config = dict(
    n_layer=8,
    d_model=192,
    n_head=6,
    n_kv_head=6,
    head_dim=32,
    d_mlp=768,
    vocab_size=1024,
    activation='tanh_gelu',
    norm='layernorm',
    norm_place='pre',
    norm_eps=1e-06,
    positions='learned',
    qk_norm=False,
    attn_scale=0.177,
    bias='all',
    tie_embeddings=True,
    parallel_block=False,
    init='normal',
    init_std_qkv=0.0248,
    init_std_o=0.00621,
    init_std_up=0.0248,
    init_std_down=0.00621,
    optimizer='soap_variant',
    lr=0.00596,
    lr_mult_o=1.16,
    beta1=0.95,
    beta2=0.95,
    lr_head=0.00546,
    grad_clip=2.0,
    warmup_steps=200,
    schedule='wsd',
    decay_fraction=0.391,
    decay_shape='linear',
    final_lr_fraction=0.05,
    batch_tokens=32768,
    seq_len=512,
    doc_mask=True,
    train_tokens=234100000,
    steps=7145,
    dataset='wikipedia_en',
)
Each number is 128 + 32 x the weight over its row's rms, rounded and kept within 0 to 255. Layers, rows and columns count from 0. Numbers have three digits each. The size before them is the row's rms in percent of the matrix's.

# down: layer 5 MLP down (transposed), 768x192, rms 0.345, rows 154-189, columns 0-191
# up: layer 5 MLP up, 768x192, rms 0.333, rows 155-190, columns 0-191
down154 089:106147107100183040125150125139131162126138140108122062130133104111154091155127120132122159091090136136072114154122135134171126115089173111124196110160106173166151072166124059115125108121085151123099110124116185149113064072183052111149173152175136137110125142138206088138111119155138123108144148087118152067093129120135099131154080139125114090088155072083077130149127169158177108189127103050171119180108157093087126134146147124102106106141135146121100055157155122094158111099166097144120199160119122161164164229115142127112099115082158131140122142137057166098149108108127127124
up155 093:120110123130141126056140147128034142140151163111149092126165137064108133131187184126118163145115124110112183114145156147115170121086125169122095094154137132127059146128132157182120153146105115120100144128129224052146165073201138093137099172131191144122131151155133108144175184141158114111179058163132178155101113104147112152182122143122111148165146140119048125108147105159100142114151129113149101123158118119157202093118124075110168171153141126125113052098185086181140132116084135120101145139060090120159107074124162109094124086128127196120070170159131151119154152136131124099
down155 094:124138137134098173109125111124123098152104152138156109157148126083147092150112181116138110129111111129155100128132076090082078135137060110073115112079143132125213140123123126101190129127130158091112115180150124147186068129106110128133138129048132185184134101126158150126087097111085123047131099146149119144144091163195141113125065123113134108171154155052148088129111122148143141143180132097095136227093165146054130112138134079138164141135149144122203182158087154129130157076065113104133135124181115132079148155093088171129172158132096129126124170116136066151143072172112176153
up156 108:138074133076070139151181153148159099139118153112103160110107066172134091180080127136171103148096183114172142124168139101096110137092107132093158095129118070135067171174132171088135144114115112158113143136130127133065091132166139119133119147131073147128100178175111108089105066141172085124153088092115168176039136135136131177111115177081126107128120160098074168063133161143111146149178086173101143155129150071115153123103149166134140174104110145195092096154149092084146132099147138094087104096076125083176115092179172131108137125147189102195123158092158114085110133148176127140
down156 108:125134095090127133151139144139156132110165124167139130110122143108139143170138125130113090101085068117079145090137132105102179129158105112141177097149147161159210034083177080151159139114105164172205094084139165160145152064110071130133110053093153166093161107130186156070109177122105142120115098164100116111137133138055121132140112144112071149086151128135112109132173112119151092192067130139081141140134106115122082155106122156150154091083101173091111149139138200099146109116149096132185118134107092100115163199201127162093111149144128114144109153129160198112127131129167056156
up157 091:133112156192166097105138088085148092149124127071085134061175215128117092130143048123123129129171125135118082203127110128143089124138138084105134111151112125082112092112138155134095116179125150093102182175142092167109095155119146104083138170104137160179098106111117160149161090093188136117149142104103127145143171147138135147110153130168172152128162074154171105080088105061176135099117128189156152123143125201153109077146090140106149189066150154178193120103146175103096149139192120050144166119129087121073121112159120105124153109172119149136152147174146134098178108103164121126
down157 098:110095109091097166157116118143124113112086091110113126128176137129136088159124100144102117110151126062130080125133192126165108131121159144185153132104230118158205104128091153116100138147131157141153151107162183201136138075100178167137135089147102140133192129171137084133137102165119141137152132174162110121171130136110159067104120133078129102119088152129139076147175106149144141115115078107120077109131129142119108174143061142131183160070120155123255137177100133168109154085120105172107118094134141134139170126060169105110152162154093104139145204178088133179102121161111174133
up158 104:152135169116101134085107132117096086108124051165162164133166126130105142104156145113090128119207138192116143122105133183089092173132152134143076155188145128137143081150149124138151122137153171226120138096093086139178097121171109145097148159123102070157127133126114063135112070073135162083101117157097115158116216152151124165127102097119122117126165159225069087128086126163135178150135102134123088125081100080160121095144161155141116125165141106123142115125104159109138115122090141175144126173127154170115143145141182074219149119113096145146171081146093105164187072160115129132
down158 098:118148101119097129172108130125131164163183084107125111054105134152135131153101149153100149171109093129158112129138170096143108186125115136160121045142110161072227139094158123108147179141097140142150111146141086092182122145141088113067112096154112147128110128096152173055101121131143154099118108161158089119145134117194054141121118153097091108094122126128136111142129114104105125134211141113101125142107092152099164080126104124201151136150225127176134074088178142122183136065097139178138157109118134115100130168122103069114097174132194146134151168145175219149094107136135142140
up159 113:104153171113164076067095165157000127132136070059144119067148131141099140127210119107098095150065141132123157177128085054120111148131098111131194133133098139165113124071139058140155161132141125148147132106090105218106132136112116139139112098129144147150206145124151130113117130117133135049147105169113127113144145122108130120093129172080085148086095181132129103074147207094126129138155088148148165174147125105139104132101164105168135149129150102098156108118103148093175117132119090110077147143111120140146105131115163142138055141119097156142137095146207157134099103139176090131
down159 083:134161152087140156121121132083120148091159118130127113121165150150166109103149176144158167080111159121036149114146155097103113143105143127142151048131103150130120103097175136123186128115111096111150121102198164150117110141130137084141126095164084195191124134101206109092131083084129109004127137140197122113138136130116093171082110140137110125143146126163106112135152147113096131129133124124131099176132107115142131143133121073157152187138151125129112134137140161118147127147122140142103189124153132152100167255130159150055119054125148040107163154082123123070098118068101147137
up160 106:109106122165153132079075098148065166099175162114122098137137105143118155096151125120148130079109103133084161099115132173140157188142167083161146154152120131174083138114142079096113164124205119193110113171158113129121155072168147186163092128120135122148148081185087140105138124125148143086113182190070102104139133089139061136119135166113173120086160131086102118174109149188144083130060178115136124142143137168092154108122137128133098108148128090113075115133133108093141136117143102130181149083162064167098218105110118093192164111112129179124191099096049137120127064133136123123
down160 110:099123141132127108100089099100103095116125148093138140131134132143095098090124122139188048097141177097118113126164140144167135154156110090144129130136167132137089088152167115150098096133102099144124124131146048123161190135114200152128170111138131102073101120163111057057164114146160092168109127137137089107141124079100137143172139099167144137115125171143116149097191092153154170083036140140190132092155165102047118114142141139157100140140104176154127122126146180100112146127139133165047194061060075137167180122160102184082132113160079128140121131146059115153140151126096092170
up161 095:138155114125184099130081125145082154123130105226120140147116181138123141156168161119144158073097157129137171111118162078095089092091171134068173125104116151121106119066163122116104127095104147115132068081138153133127135110048116156096096127112084156153092107115122187080142130142143113107045161094119150119149113088123128116094113106150125117148126060146132170149163136129056076135140113083098123105147152133164200095118123134184111198057147095045182134111169119063128095131126123176137137102111129090119087174122122153177109116129143111111121125162174115151067151066161078121
down161 081:126103182107105115148132143119134139111063087076149091109142181101106124113124104149153140065150119151117150125120094072139147134145143059184083139074084148141156136173115182145110116175098092151086147098126145089067141099101059119150104147177123169118157120117146065151132122100130122143120157126159119137118131105042112138126144112145132075179147137144143090120106128137111148142163165080112103093194041134117137083107089094200109176167115112156140073094060202077146124096077116132115133098108040130125135152157121146144094083154102124094093114169114096147137146188143188172
up162 091:115168073136116062131097115140130121168129088148054141117088135116188149082142092064089134176152105090113132119127103138179105150106147143117165196120121134147134093125131075067088163149182089116102147121095117161109095117081126145104101130151138049141195131128170124118128099193119165040082127075157060171189164128125118173155093135125102122113107070154173087118139162116130121181140118154065176104102155162153125113100110097123082162108126097179121100089138102064122120169174130129193127103117117112134113156141131084158167165098123106165096116139124128170147091063095122112
down162 092:112121117085090158106138130158085135158096129148158128100181108095184115208137138099127171060115168117120135128148142134093064131127134119137091099119123135135166054160116158146130105107097106131160131159073113117156133148213120154117123052126203104115151166150134165168159167116086124116170148133140166114172122115124157170132172081141145100139155132116200120097188181097122085114115128130101113152186130168100140091176147119069148136127123050115096110136128074112133122175197110180102144127116110145136150129073096152107111110109105110114143128141045091026122206156126155154
up163 101:157132111112133131110168111139180113181128147095085103162096150131126128109119111154148134158140148075101085134138168171137161102123116103052123085101148149204116112100124171138100126077152176104143136173134117082141135085165074158137199113101147107050112121166109110113127131126174145114116081068140153133121153163187165079118125166075161153087135097129153185172112182101111091173076107146178188166119082086106189133094131164148122116166139126181112164128072101068092138120105223117158144073072138170130114082109125137143091170117111145130072173162120107099106125126128090107
down163 100:151119170100166136134051125141115164083119118123187144139175075129192141130135117131121154151140113163122181076143116096098059136148144123155136109068160177112134130067160102090153059158132169132143085065164120165115107130110145065102061090167108133175156070147150188120161053132144104070104118188115139119114115070136134148164122127128134095168148108152074104154126086120089070137187088129130137168122165107102100127140115150163154124161081127139130109169130176124243079148126096161118157155115141157139185120093113120129134090162128088154171132133124177115083128127096147148
up164 093:077074134177135116132180076139139129136135124061107072187147128153128143132064097168123078148089156133173136169113106133149174096087190043155134147084142100144085149089122171128152060145171076164164153149134132164133141097103081127067088125130201170184062104087126091087111127154150144086093126071128118190125154118100135145183150094110135154120107125097149123068139151141217131092135134127110130136099126123126074153087177081201135081123118155137092131141161095116098172146125101116127098126119135170132125158110139180135100140145147142134146117139082147170135161124156117060
down164 094:136192167166116124107107208074082117120143143168101106044121123135110176133078224112162160171077089150134100142154123123099147109122152081159153084110109078118134156142151107066123140130167126118110078125097101095143166167122161161161065149153125148121152122137154163144167136214078144133156130164103139095129199089161100116169164080126065128138149150144100125130136151105139152141145097130070062145088146109105164177139091112112079173156101097165145172130121125167135087131088147097161090181108133136090166164112115087148130124134079141157132150119183153096204080122152111109
up165 093:102099135165116125093155121104096102099120187113144093129227135092058102155159122106087120165153098114109130097089142093095195132103151151188131143134080138106096157164127073109169133124177098160157198159138109124104155100133137180083164135155164066178165184112116132117126118139133175146124163154127084157116125112093100165148152089146070115138111119193116111173129173116125105114141178154101072136127115129125174080140128101099098110102115079179138060072138116150120086197087142147087138053110090170082131146168132116088210138101099112110112146084156137109074140137148103157
down165 095:129114144178158113157111134149108107140080134050115155157169171109126114107157124144154081146082134102116102115161029144085102167119151128186153101120157172079131160090154147208149178083153130101165126151176104136170105191148175109150099124130152123140158101129120096153089172121169138114101125084095143174163144110122119191140086163147179074099144119112117084161178137147142149139167140136126155152196154185131087103022151113095121100160137136161112112136102132063143111102155123140143189169133166106106106072157113103071109130163120129110056100175146096107168117132104162105
up166 100:149158119107165190097144158037163158148164152154121054131165148125081176060130162132063104189113145128152106134109130122147120115103107178101148089131118150168143134137161113148121141094130112085097101148158079171122112100135124125091105138139133127147110170153118105147024149058164128087130137159069107122114103101028137125158122180065054157114142182125135148121106127153124109125206136149086069106155129109092139080114105162082161174104165077151164097114119148109081153198131102102146140147139101153107131152156120122148083133136169135140134077136101136129078116154132084181
down166 097:136130119151129176145096139089095135156100145151116118084093148131145134117153204116090144116184142150111174127117109176120150182147139164105143102110178179100195140132092160159158144088153198141134052082167141087209127076171134143139150108114160121133114135105115119087184145131108075165082115154201173121135111115140157132100123141152168159066085160143138075116145133159115175142125184165101161165179106115123133130137134076131095056114131122118115137199110098073163161129130168119077143055135103091158123125147135147130158120086137087137170145142119079103187087162211162101
up167 108:087186064103170123143136182044120053144128072105119131154139104154144119117076158115133162159170125101155068111080143122136095101106116163085164169096151132105079125159080147150160128109093151112154139140176176157111150089140140168210132169159147099104161177089078140116138123127124162177191170140080112139159123137111122137129185224184123129068125125114132079113106162145089148094090123163124078109094079094136136149134154114180089090103135161122153159134107144113103111177103103159066129147130140090151123116125116098094125115102156126082121166107105105157155076172063133185
down167 109:155153181125125099184135165124175145156068093129121125116129142215156119180157163159128141149143158176154119105160114166109170113138106155088124180145088135135187146090138187158121107151110118177123166136148173181184149147128138152139141145143091149159113071166056135153160176097077167200091115120128123145096121111130132163099103170180084077134140102168094147077107111126119112165151075114148123111140117166154093089173139191095171116083144152168102141120160143118069134100124123185094147119089147137085111175059103071128103131068141133148102112070056116140150157081090149118
up168 097:159136120121126073097055113143197139106113102151085119119102130097169096115117099135125125180153094145188153103171083129122100108142159087098136134143127146129139126089155097163105113128117087117127175158096091155100095146122157153169125125156169058168175120168140112164100157141097193123137124120138158182072129112165135176073096178126112095098119138149040142168167117125126215145104123157161167098115041158133136159131087166100126126138106153079115129185135142156115155198080112170146099109100189135092113192112102146119125135150177116150099118152102094203107147082096058097
down168 092:153071136119182132149084109176129120128182109091137116125151079148109098100118124047162119147106150098146129092080173152090134165141118090122077116116085179077149071104107093133129177088045133136152115117140093078048132169119145144141110128150124124079116136135158147068089083127156139113160073154125093169153152115158159108184108114160072103146109103154180094195124105155093105141137088151108158120153114049188078103124190124117142117151157111126193143106112119192159096174144159143137077157098159132158138144127075123175112130089115150063112144122112142131139115141187144194
up169 107:100130157082141074138143150046126156140098123139138102090076137122121093209156163048093140134138108136144113145108066090104135108147107177142090161158170160142105121092137117117205129060127110139136140201066114145153138175129169111186090137168141112135127141139140110097113081123125081104120195044102080067119129125121095118108123091145119135136117199130158142121105150155152128082141122116130106176139168161104070098116161068128136099121130147155181119152081132187102105165102124117143130047121072089167140105133151156139187119083079130122161139099111121142162101154111204152
down169 104:154176131111131135110071186105147131096132037108060131102168147151087129111120088155130191153094129179090162108071163083155142178144142131150177144170141086080148105122121166127122125078156121183071115181149108048164142162112129150151102109157145130166124151130179114184098177129118171090130122144166072102114137110142118182165148115114128113075131100177110130179073143163088106150041113140102155071109146097169109175056116102148130119143061139129126146136109111149170140131131136156063077101128132159129105133138111088107111142141151165089156096173098106074170138131120093159
up170 101:092148153155068098153110124138197159128135128099118111165086174114118121134109120168108161093153100100129093134181124092149138160158128160125096187143124162090134120070109135124102176093185054110138156100133090143137133148144083131175096106103131154081180144096137127147137137087124121145132115121197163104115198135117122081109105143170116133104127129104031105066034166084102187134154076152111131172114122139110147160074073102074156143136197173148148075083148078121151125174091146142111094108145145087120102127161148094137101195134127116150110161109117136144163160117103181048
down170 098:121153148062141062119170129112131150112142114132118109146123160095141054193113146115178206132130151143172064139105081158082108115138125099089193093092097140158106109064109120100110152089124151123181135158148097138093122126159135129185139099128120085119124134152093103150082116094106098083147119106157146134147111116104168110115127086134140086057125093075183142129180117125127146107111105145142192082148156136165133077160137103206102106174202105139140163159078062098121100154188159137067125148075104133156101200123094104128101136161142141169187157140102123156122133108079069155
up171 104:116173163102124092127137112111124118178135145175156164121102092090127154125115145104097094144106096143147157137110063116109160137088183144166189131128171106146127152150099105107126056081157214102072153152108136159099128129129140193150045102131138089108090109132158135093097084122152178103098122152112112173107077140131102179111165158140114109119135134228142077093115104012135147053162209165116132112143154152105128149103159069152141124157172122138127132163094122175112104129123059103156139116105177121112132127147146171136114150106138108141103136211090137092147131154181119148
down171 117:100182075154181183130148113088188160049134131105130106165174060110154184100128103151135144140194072118136136115096045098146164099154159070063132137137119151115081159121140111119147113127094169191124124160098137155154206157084124112109179110121091144110106173096095219135130143136129123158142101126106145096083109118119101115122163141149133124136100095052145161182050113119115112138142131138145097146082079111124145136135125129106124113101110094141096143124160100158176115152078109173104137127112151098097174139182065145146143198147121164152158146048112131133080137152099142150
up172 097:111150092080112132143208112093145101164150130163144096186128097084123139112132089094085135127192219145098154138124113091157076086146132099062188153129104094109079161068125092123164149116123052076129144147143142104109139101150120149111129127120093160119136169107049138157090107124185083146202124191132132108134134121131100100114164129152094077195112128128110083217130152108114126134135143119123130179169078116152078129124095173178098181148074127150129095135135086156173102134117118136118138114116123209130088130130135121129189107125168095151131144078164183127083088114119120157
down172 090:126129112095164193146182090156126104106118150108112132104190175144058132156097080133118078173118145101105144120102101169119150048163166127118076160161164112164086147121093133130106113145169183139143125108112117146151150121115087171146195093143174092130126194102156086119174107085158171200107172038141152086139187077171132135095127141106151097189161154139115093120134080140176153085088062100093104124148135138135121107141119083092127143132137139104153169138166071164119132137109147131151160155106083067077172132087122097165135121138178140150104154134069094151159129101087167114
up173 099:195139146174050153134200097118132161112125176089096107102159117090174133182164174082128158136100118111128118140167072095121105141090121122131157125124087104119179122077125104116189119165121209147131196098095110048144109124141171163084099128110141152139170117087142118151097117140130072088099171159106114108141147113160130123145197136139100155155157097145123125110136095127126070068142113135116147061166177103126135096125130167135188089173121112071125155150091132134159104113103178171113035146152137127104061110147187130183148111146126103103097099128177075107137147105167143163
down173 095:170091167133155140073156108100098128107144186134143094112160149153087105198138190126056129116108117118092138095161102157192132147175142160077152182154123132138150069064205114123099158159089140134116136136157143116092146056173128102181166130188117157091125106149126135083100156204152168136144097131180088157147084112120073087140053168097162171167103145118086162115138206117130120169131185122143116137093098149091095124115128120137134128121136163117100162200126200116141082116116178157139157125125168181127121138095075146097128129098139108076097157115125173146138120151120116105
up174 099:128127141188110068101128121159112143104155196093085093119118217100120155210140117125139156116110069137161048101127121146136133186134085123136159110191165157136131141153180065176113104091133131113180124082096131111132106150182084207142117142102212157144114142156114112129129093139137107168184140133117110138121182137136140112116140067137131129199130166125104177120150095096156109096126112164130109096110097143073141163113102129113089078124121114180178085161111147087089148114152153094104108089095127107125087120104125084164126080124149101131043119076096133132095147067169089103
down174 099:121162078166099052136127114114091086098077114068151126129153216091084119096144115132115199143117137145060134104127147104136123117108155103105134091167117186208179122143131093144160141075109114065151170098042158201144165143144130184065178130134169169167111168140174112128111112140157134095134145142080139136133098138095140141118153096133094141149148071200074104148163108162085143176158118096147109127165135118090163112129122102109112142175109134148126121078121100109158167069114165207145160141133147124130141149141073104106108058154121154123119051117125115107143106123135140137
up175 104:167131187052142143082142173045167096090133176102103148128142080152075146184131086080117111123133110106173125116102120110137091148114101145102157152126179123129113089136111161140151126109118131130106164172102166112206098138168086100133174160124108146116137153115068104081043129128129125145116116130135095084183116207113163135119112130124090160093156190151109107159142164099096120101115170188206153157127109182025066114132114123147100140097124124122099168136136161164148181073119157132165100163127159101118164125132169100100152153138156159089153156186112149156104163107094139155
down175 105:161119126101148084130137115134061157141059088137183099112119188141187132117157166152133121137180145073146131128114168154135134093093073124115122089210096126069115137118149122152187130085169205142130090083118135109158061140074078135106153100131143134175122171072080167092095120147073145143105161131111116103182119085086069145114088159119163168083146125114125128134110154149123063171131127087122096140115115139121189062075113123138073093095172136159120110067103130104121094150147123143080136134085068088054131159150135155130126132096121067100167113150099090142141125146159111137
up176 094:133117116183170132148148153139107111096136087144130077143175167142125115133168133105128125169108115152065139136115153128095123099090104150175176153121099113131114077146126149161118129162123130116127107166108169107122145090137129088208059140114130117091158144113225140172080105154134144158089112124178128141113095143150119104089153184175122168105074141149180087129148121155119162175106151141120126130083127085093164126108209100107069174117094180065118122118114117078089143084144094113146110010108111154111082127188182103135123227155138109169115134144099155135099134072149082128
down176 097:168134201175092143134130112189114149095143091127160138115153099121158113162186086096136143124157102113180128113075104072180096115152118070098142117132138108166142122178101128145100150107072102165070109131091105136193116148144136184087157146122147162132123109107174129069116124163124143146137138105120105150136204122058109133105148099102122111120176121105081189129117152172120126146129107145167106135181184150100198164141096154130092100044169060134143131125127130136136126159122128143131145093169156099070176131197103082152140110057121202109126114105116111066076123180155186111
up177 093:209130143140119104164130092119158124111111104188120136125139138156137132083114087169095139120138185075109101149109119141136106190139086137109183092163101111073099105144088111107163121095138114206158096125131080161146092159176177163146101101065149066091167136170113120110140088131115135174203154066146119161195097135182091181103123127154101147118121136134054160110084150145127182131140069122127121150132129099167163138097159114133149040114132086172186145068137149189141107119161126120113109129100173117096165113100078110128112165113163076129156155078093143159153126160179105123
down177 098:139119053139135135123156082138122165134088110150116123150144203149093128107179196144097136146149175116095088158161068072087120165082148066177073159124101123141116079128141119143114040153140156128097123199128171134179114114205155127149196121053116174121141123133088156136099160087125053122158105150111106149074130114146144129081165130126123156130145121124105112072074095155090140165067119065122139157093119115080136168097108108106131106171112126109112154145155134123137141089144076131124123115110121140133148114176130128108153105131065143177110224113098055168134146142110114156
up178 100:086175080082128121132095101129118093109144160106133079193191091061119157125127120093127123129138180218174061134156159160069189105149109114173193130097146139117145168108119074132167162084151158122072074111110122070135147141108130120097184158075174167098172129136144101129094065147138140106071128163162116135070081111140178158151177131163121106105090148149146103153118126126127083103139143122140077136096178174103091101129115154135141083126134096120122147130129132119127110082139122151160141121126149173175185144123173132125135139118118207151149099142179118094192183098195135122
down178 109:137104146159152164168117110111157088136117102196045092161146156121148136077071047122175146158186148127157130160117132059121150132109093188131144108107134173097115155119188184138155120094134158164106157149151174082158109113114112139168219163148168147088096135135155182137130109121192162101108158111102128119154163101091127113196092109121162068088111051144112129147152158141095116118146165142074126098128098141128035120110148124095114163159130161188099085137142135109109153124115106118111107136155119067149142089135187117088154050088159133123108136129136128149130073152086097144
up179 098:100109176069094126117130172153121158111109091133190067111150129114135070178112153136115100121134142096175088137090091152094166088176072112130106130096140210084064146155132135140051104115144133129187105160145102185111117107200114077081150145106145134150135116152157191104117181097182105086140212169072140138134097100146143080163087152090131214161101124086137149102107117088112125138189175156122171137103071140125153130144113167085101116119136149101121106093168132127138192153140120113109130085148133094127095086118128135161107087112179143086168152093095108134147105172119141147
down179 108:101143115156113181144152118169084098118085131120080068140169074137107137113085141083072148144125118127093138138186189145204168054140155126099124104152087082106179102175066073100143135173100117132139158138152158098105182143125097051142137145163135125116162145129075154112080137096085093089170127119092130055108088119106059113138132132127093162158175171151150112169138150123121113131155112098111108209125146112082154172117100147119084179090139091116131169082167100069100121100153149099183120159152148115123160068160127141112111146159096119155150099118146209131109163093132145148
up180 099:110132196138163153154130128123140151065136146110108092132068145128133119162126134091115148193098122136120119137123125120163168079088112033108194130217128124125162133148116125131163085145149153161175126089141121145104135138120161097068069160154166099120182140133113130133171137118140102114100154151153214107134094151151162135100108170171103113069138161089111157065116165161141142130164089234148106151098148073134122069066118087114160120099117118074125155135073131121153134130070154176115106084125171087101150082098108152156119074158133143065152150144133091158137191107136110159
down180 099:121121106134136114135117109116125108137125128053143114187120171163117117123164122112191109095131127094135167184118157078162082115101161135101118167162184186124124132192112206104117088173112152122110138147092180089104227144140200153078146151134096086164115112141043101156182155125175103155051105133174146122115079117104107082135125113142082178185172108124116114146098129171080113149140152096062152158126091137126100126126122140094150173212117093154136122120130112140096124122136141094139127195165138106138127110089126113122165164142114151055099108107123125148154163158196099087
up181 091:158208092162128065143090207122151141117124150090152130141135107146185161142175127071062151108132165136120060115125170181164112140156171096068098163135171137118125107130081137076117134183100151155121155105147071065112152111155142102088146151151173209119144066129090167094147169126136194069134126124097121146124130080120155196171120144166132162163140143144120090160140156106093152172132108165119151146090119107081104138114096128125059087141121181146115146125148177135053139147094125128101113136059087173124137147124095122158098111115165135144177127064146126089116090135128159107
down181 101:090124129096097128139130166081069106186119161149130118120174197113088106089093147205050123093137115041140134141118127118154126081064114088099111125095127138106136159130117157117120115143150139101114164131127124093149156128117144113155089075093133136148100156187094144067129099166161082159120157057177107098118144123067136071123096185151131109122090160123119110152098164163130140138080160143147164173117095178040172076070127123164120129100157149096095094182133117153154113142149127116132131069168112081140122095133122172100103166139125075169145112129157077160146126126161222098
up182 091:175140131124166118117142113128121203128164151105117077094139138200144064111160143108132069132115120114153111092175099180112133150195146109138108118194162074173085084148107095144103186135112118116123156072133106088086114121149088105119108116130106092122153148171109175131163217134120111160093082141165169136134119121177161238081086105121140122127141128082151099106147127155155116147112149101128068135188150094087106161197177180126105159163154149180131094119153155169110122108105126205150124072107131088123175145129114145196166123147116175136169116113168157114083133144128116146
down182 090:118110135127134132173170104112100101070102114167139136031117093123093076154104111134110164092148222140136186143134129038080082124146137127107118070099074168134129136158164138101158124125103147085084143125110115179139034167161121146145110129100121169154169119134167152143195145096115102094095145122133103130137146146139210089085122121117061179082131148138124112055105117135089099152168091080121130131158112147104130078070186120074132161106100102132146128124113134183138110156168119153073098119171111115168074108091181109146129113127144058101139121089122144136133128069122122127
up183 090:061089089135135095109153137135087125125115157145105172146134121135104153079163095122098083127143168083173134168127166108118092176152101176141117081164113136166104134064180163108163096106168113154163129145129108113098136141138098084090120119153174091159187170145161085101185139155094114101176131120070148144164076112118140127099086118210117130113164166091148221153187080147130153078138120163146087124196084171119168137098121129155131165152134115095152131099118070072092105119118097126065114160141098172120109088073119106105118105134113090090131117159065200154150179109107108098
down183 092:183163122123169123106105114072168167073116173164137158148127102183155145150181151115105163099154124089105129119123085147092149163072077137113159083169154132165152134130139209097110134110118153158149173132157143111103118141047081141212128090127056136163157117089137138167123148053165147147098134121151135159110111193068137147140072138097121112160034110104077153143176106098113141143136146133161111152108080150084136108093165092089077171174115109159072155106099168151146109149120126082095106131146176124136151118149082160118177052168084125141120149122131105138167133106129158139
up184 092:072160133218175112176090181121137105122137115131185089161119194099131156151156194081113152124105163088088107128143114135142163082219129132168110135109132110095132103109187112104161145062143156161080077116136121093125102080095126120115093083148157148093124063128074072146141172131168161171182141135131168126156083116095046149112143133090094137134134078075130157134167154144148096091124160140110066106137134128102149125184110120083101066107138108143105164122083119122066117139118149170172101136123152101087099145160130168094144158116124211161100143147120131114155123144161141172
down184 093:107126144154144095097069102121144120094093086150125114143123112099081085158139129140121134094172140146180130139104106150113077171172100094168166131103187116148151180129038070136133102122157164106209102110114092145055117102174113195118042105114118164091071090092154112127211157127149122108162139111162112136121069140099178114099100099115045108119160152167151118131146145116105143082110110138134130122133162121137056181204100106119153102153100167101144173109146157144150097159156085159107159127098110182120107156109146082142104145126169137114130155137122140122096164217113126171
up185 093:134086134144105064116154153085168096161138146142132116113089076053153132109188139089124134155130145158173128078119094156131062203152118109109094129073141143158167103121190112061085136094116165188168098106118177113113149100087162169174174165096080153094150111133110130160158213104179090148142190099127141092126142136142105137119165108147110144170121091114075122135093110161139128080110156152147158106156112098039137163164131145149106122103119156149140081084126172141104085153117093140093150147115143187121187160171126154114171157138158123134141134123091192160180182175137130147
down185 097:139128129053082140039177172107120086137144163185127078120132118110192130153140119155135140141087146148078163155152177106116082118109127150143135147120139134112111149120085131154110119095054135202133106091154061094123165181147077151162160093130150113161129143134104059152129126127115171124144134093122141112103216105086150082145108114078091156162189129071111131150132138091167146122131111093149097127171126125088128114110142148157052119106106184107107090111088131106173152123040196077115193132145133090159124116155131120142126151191153124075163150175173155123072113150119130118
up186 100:141124117030160165108127142074154153093118154041044088119100138164131124089158146124178097117162107116196105120125060135149138072190104160122113108162118120155098130117135131152107142157135107112110081126129102134171126140130146110110139170082163142130127108163116180112122108105092101086062139112158109160145102159170102080143134092134191109105067133124131128153167140102156104090130118137108156157166178169078127130127135171110116106131135149139191130136180140175172099100118166165096094105143120078119092166119110078173137188137067191160187188089123176084174125087140089094
down186 113:164123116151109142138121149174136097144086196127137084116081089104136146153132099141177097089129145104170075163093113118085163075147124129106067128133163134131098129091130110146148097124127169110114134120118111141120160136141133138162159096195079116156120144215120064122132131118161149194107098137145176098111116149124132154077099106093112181214142115170114115042105055092205100168144083118137101207164100127091166073089155171172076148132146114134156103178116097154146088151123123119112135170093130123082127095110134181125113153184124083116089175132095149117158158128198130085
up187 101:076101117137094135170068115104101141069138096070090060103108151116176127129188178109163161166073187157119090128116150139093093105123137163124163147109105174126166121131109118106135149113123125058118099141061072146131131147158133127072121103200103174103116136149063152142123181121085105145108075148094110144117138124157182120124150134115052106141158152098150194107114123096142139166149135085126153206121111062133145168116180099092171124109171138081159067143118114093104123132179112091117191178081134129098115107161143175139113083148105154162111071102100154115162164093160129164
down187 091:094112142137075115124097106124104131202108161175130126118202144136117148150093108107139119126147100089120157152119150089095135150105081110143125117150101126106082150108164141111119115143047138189093087058126137131146133137109111120173128133058092106125164121124157112146066108213188130109088161103156111156094201115101092087165125085073197136153100142157075067151151150168161132117107130135097140112133137081075098147140054148104152068124131133187098130119103104155093111037084204181147144123168137120150114139088089119093126140142116102098155152171143069155104089146107159130
up188 099:088142134170095149155134147109131183193116098181141082136160038101103119174132142149133122210163149140195152106115179113113141089149123077149159087121140182136090113140100171164130175075173112200181148135115095113191086116192156153073123141137122157094097126178091164129110160124160163100126104166175091146108132119150129109110132120117154084131088124149133127140112119109108176120145082169095118108135120091146153133148083147128159061125141107151074089092073044179152132083067152185127131143112132137178121083154148142132087153139132167126112139160051153154139103096083130125
down188 105:159111103039150079100098223140133154143132095106103153120123156116102158117162142117152096130152131124090143124147134107090147110137136107177126091192139185145174092086086134134065145152131090128087114152159156176149132086169172136171132128114084094183093093145158174121154114102134158142098114115101073106122118142134139108125159108096123078146079140118183162186116129123089107139203116142130099161174037110178143131128113073108127152091130069122058129157128135198161131126142122121150143099152123154106201180107130172116154104081180078144159152108114109096076132060148077143
up189 100:169131116074141186207132108148110175151124069129083080120102129200214097091121177150116176162127150189141099154173069151181102069086132135104138117149155126146107121160145132088100126072133161106132165133063143162143131094105093158113146131092129099113202113175108148156199160207159112148123120157122132107143171145120126110099156096087108178120158083121124138157128169087173107159143148152096107130088123122118126148137132098113071160104134082107078109120155097148137123042124148093122063141080135165097133121133113074176144144116093096112170141106130104135065163134144097167
down189 100:156104136167139159091109102200152151117145102145172141162116114107189147138120121109186119135112175104160127129116114170164152093150068086172155098103134167129094148124136171107145101138129111119131156156085104069127152203120152140117133125146103154180130110080111182137111103115129099145145058178134128097137154084132132077172088154113185104131139066115086124087123126158171194077097109091103076105094139117091129164129132088078110098186166104121109122106129092128166119207170223089073171115075156171088116065153160135123166129150087125165148174112119108085074152104087140126
up190 094:090116130054110136149152158074109123109145138164175105134113184119160058156125124168144146151092109115109159181131116089154162083115131130166161094163157095179099096131093208140149134119144130149142126146134129165115125102062160076121146206073058118071146103118152135125154054154165123155106191160124098104107133142152090134190111118118119120104099167154054106145171109074085099161095148138178125136103096091118079116092107127112085109116171163079154148212084112177123159090165068108144155124109100117153181118143158132128176139128127129202182140100104121141137106147160135125